Weights of a small transformer language model: rotary positions.
Each number is 500 + 50 x the weight over its row's rms, rounded and kept within 0 to 999. Layers, rows and columns count from 0. Numbers have three digits each. The size before them is the row's rms in percent of the matrix's.

# layer 5 MLP gate, 448x160, rms 0.0727, rows 238-249, columns 0-79
099:447498487522545524524539545469413474433524500553559550602573473509566527507520473510541446461472551479404508517520523514506430515445590331447542439470448401474508444492470544485522534561498468509461437417529533439481513475563452469446490443
105:434573577454486457436501569541526475451514500480638529514552515535558504493414474511504459511498585535442566477464538500526437494610491545497537448502448559433452442527484435452475528522471550461352459538503521506444575412566483478455550566
083:521473537525438582521567498468541432477391607517542394586489445518407528530467463496557475590537551535533511476518556483507489499501583462543465469502514444470478489466467527522606469515399497477474575448594448489555472456558594491515401481
100:468485433486544550518517516577525437538538503531491430483473519394495516512432507419596504548489461539445427529535433553522429585493521468438498581467572575512530524535526428558499492542507510497501433537477448459482508518576534474616476427
119:441530470510553526492533504440611500482450550442548556592541525497502445525469471556569508500456490511546460429493437456511492497578581525420558448457555453548436468524543536536461525518504472472369574499477504524485574529529493480542481461
105:521582447544519518566589492582593501474498498544438477493428462547399500439545566486510503546546483561502439491473518528588521499447555602440467599585549497481419475501566535492375565511498574494424583539522543457491545518493487500555493509
094:524518542514463516489540509575535535498503440464494507490557495399462487567496451520502609430472442483544524620497528438523561429477497546512476521542433443560501518520562584436480595469384423492433522463558465362506516524497527590459517531
114:390579549545493532522541542387534408480479535480484483560433472464449540471506532422512505559479486519485451507467560505571476615427546597422545437454487568394492460568439458536485490541502560460448547371533563528476545504536546534499488478
107:534518478499568447526547598541471408469518515556510512425515498588510550439491493405501480545524472485589465512483559483524434574441500542492443521477503553478478449508488522533450445597560545550445502605404534495439502500441493455459569503
090:450520480504390490484459494509519520494558523475473529552566435529514490586494436532494551377546499510526439446553522534546467596546512570452546438571510443399477462499473557439530521491424589506462412485450472431387486481562563552448506506
106:514527545493518440487515409473524514563504488576509446536421494403455485584561432539474543498552504537536427644560518422534463545397520475471473544555458509544535458564493465494544530480513449549416534532533457522444509482434453519524565599
086:453482553484509544468417483465439525438475518596513581548541549511548553474521547594518483419448429411528451541436560512552560451513586584496576333560531483487487501493491536429487533497539487490496619458497595490487554521489471556505451581
# layer 5 MLP up, 448x160, rms 0.0688, rows 238-249, columns 0-79
099:469558505484504494534449545429534465551456503504439476482565520478429547483504469458596478566548515470592528545456467509453418554470544591474410542451513548517440513631530442416486540543581582466501555516552499480451446498447490600585498532
096:483532607454446459441448508527444461429522533488594519536541458471551496457471527555515477470473510565529490462448471437522487474572470562509456496550409581522485419467481427485449540433499504494449491544518521517532566460515487419446512559
084:565484494487560565518501553513541525488527497452493436610470492513500387521441462459520422554445380499510516456481472490457538431543458458572496490495472515457504545485515468464527496523445506433475441500474529568558491472431542573515427557
102:548542536504451474449473442548570440536618506389546429442497519468516557499507508510456574404537445506547490531481546530449492506427443543487528546496406561512469477540569440467418524480468504437601461533528487507517455474524472497570561509
115:446525464500541527475560515468529506530516593457563535600544453444445429523519518450522497510376458547526484459430468553492561602476487584526505472487529530518526515536491509513421533451521496446423569424465527435526556581550408454500506467
098:446490416506512477532517549466492394479587478509498492517514411459492548498453587532503636556533530564485532458466517532530472475475457521428495532569428561462462496519599489473508529494448564484435482511456489389579562468468534484587532476
096:629477512414557509532483540467467432436495472553449491492461523413504453566520577455520514458453473534528401460476468485575461366461531477539532528418515483514581503438507490473497553468589444450434516508513499462576496525509575454519455541
109:467507444542472560521547557567534427497417503491491505536568509498463534588590451412520530536437476577548414515437482627512502480542541488508563489432451456498466608541517536499429402547494511457463488496535536506518505614524499606489468478
108:498469491525567588504487483471461541643516505500510548504442572470567513518498493471530591441541531548453485465619477453509455470528496467464469532508468381531518487488555523515428494529465436470497496490555438598461535510567462482562487511
093:528529434490552537481551615571470504507513479468544483445340594568474491448501548477423528528513533528435531473480486551573437471480465536580489641515583565534524497508483422574538428540577536501528511457552478502550467499482426513421449514
103:524489519494485492459426414482448513508432441522482426495430471515570529483554550460560428417489509487512467561489572553445580501544495583502539512482509556470533431583565600498556364548517425526466554527507520431514559494463518514519488585
088:562481619439423483437478496433478395542584504478482502387552497496473494399381513441437446510578527511512553496540491536440514453542436515504520481431564513477509463611477446644429490494488523451548423541543509443493444543500540496499508530
# layer 5 MLP down (transposed), 448x160, rms 0.0511, rows 238-248, columns 0-79
101:532546611516488466544489528502469471442449475517608504634572488514554573494451569483523511513494573426474602515489501637518429514486509490470530502509508475465539525561506536526565561510524526504490548380490541454561556451516508439445542436
088:486501520391540476518490598563553527577584446541444481385436439392579434446539491509469543488508461634514516443407517605534479524517534484537466504430488520493497473537482591607472511529471512493516463540486488451494518582507406533499539530
090:563509577498526452477483464515543530508480539465472514529449553496518508433466513490492503441463424496469526490469466443489579456475423546533464560527560534509501499492459484418487487390554498451522454512537449453478470498485511555538500487
100:521372576556469490461477505482593559471552529490487508434462476466455427391571494498451506531493446519512512396500446580496569504493535505533574489492385452497529515506425491435387525506520560505589502537502485490516449492526516487421528504
127:471428433567522517468588501557407467568482600460549447507482487484465456484528547449446503502420548477503504491491535492457509508442437501570499551553525506577564559523461486467492514461534481471590479409471506428522520496463363470503543480
093:496481536487431475454441538500419437465479506585534552505528503518472524505545428521483409542423562532479517530421404608504508542568472527472544500486376517477543566416411495545548450510477471443523513486477594384468478517496519430463494571
100:480427506540574505493483444476583430517450599475486486456460596438483439361491548550373578473398447510466429436578476465511512448493572497549376518432442466499519516526512497506462545480542475478485489594406467473536467501529498501624479534
113:556384476523470361441428443546444495512491547531530456462492527549521367507455509543513458495512514471411550513518448433421571411517521496497529554494543458605489486448544520491473478485548521464591465572454587471482451521434479415585518493
104:532496484472648583562510601518489398470606556528516476496489559547503461515468481547516622560459484502531503483559469513508520453540556594567454492512538461429492580495529532486477420614498501534536450465397523477493533476516545494515509474
088:552468564487588539647554493450457519487469441521444485591464542470437495512490479496480471519492566535482486513541536348482460496520583484502516484466486472509506462525543499489494561579558494478466542464549517533531501494459480544597613457
108:491512513445512456493486526458491459459453479547496425557468465512500518527531525484510454527445504588508458574519541498517449531546482492524496604490395574537484553470643556559498366507517544527530532504406494390507482509445611532472511627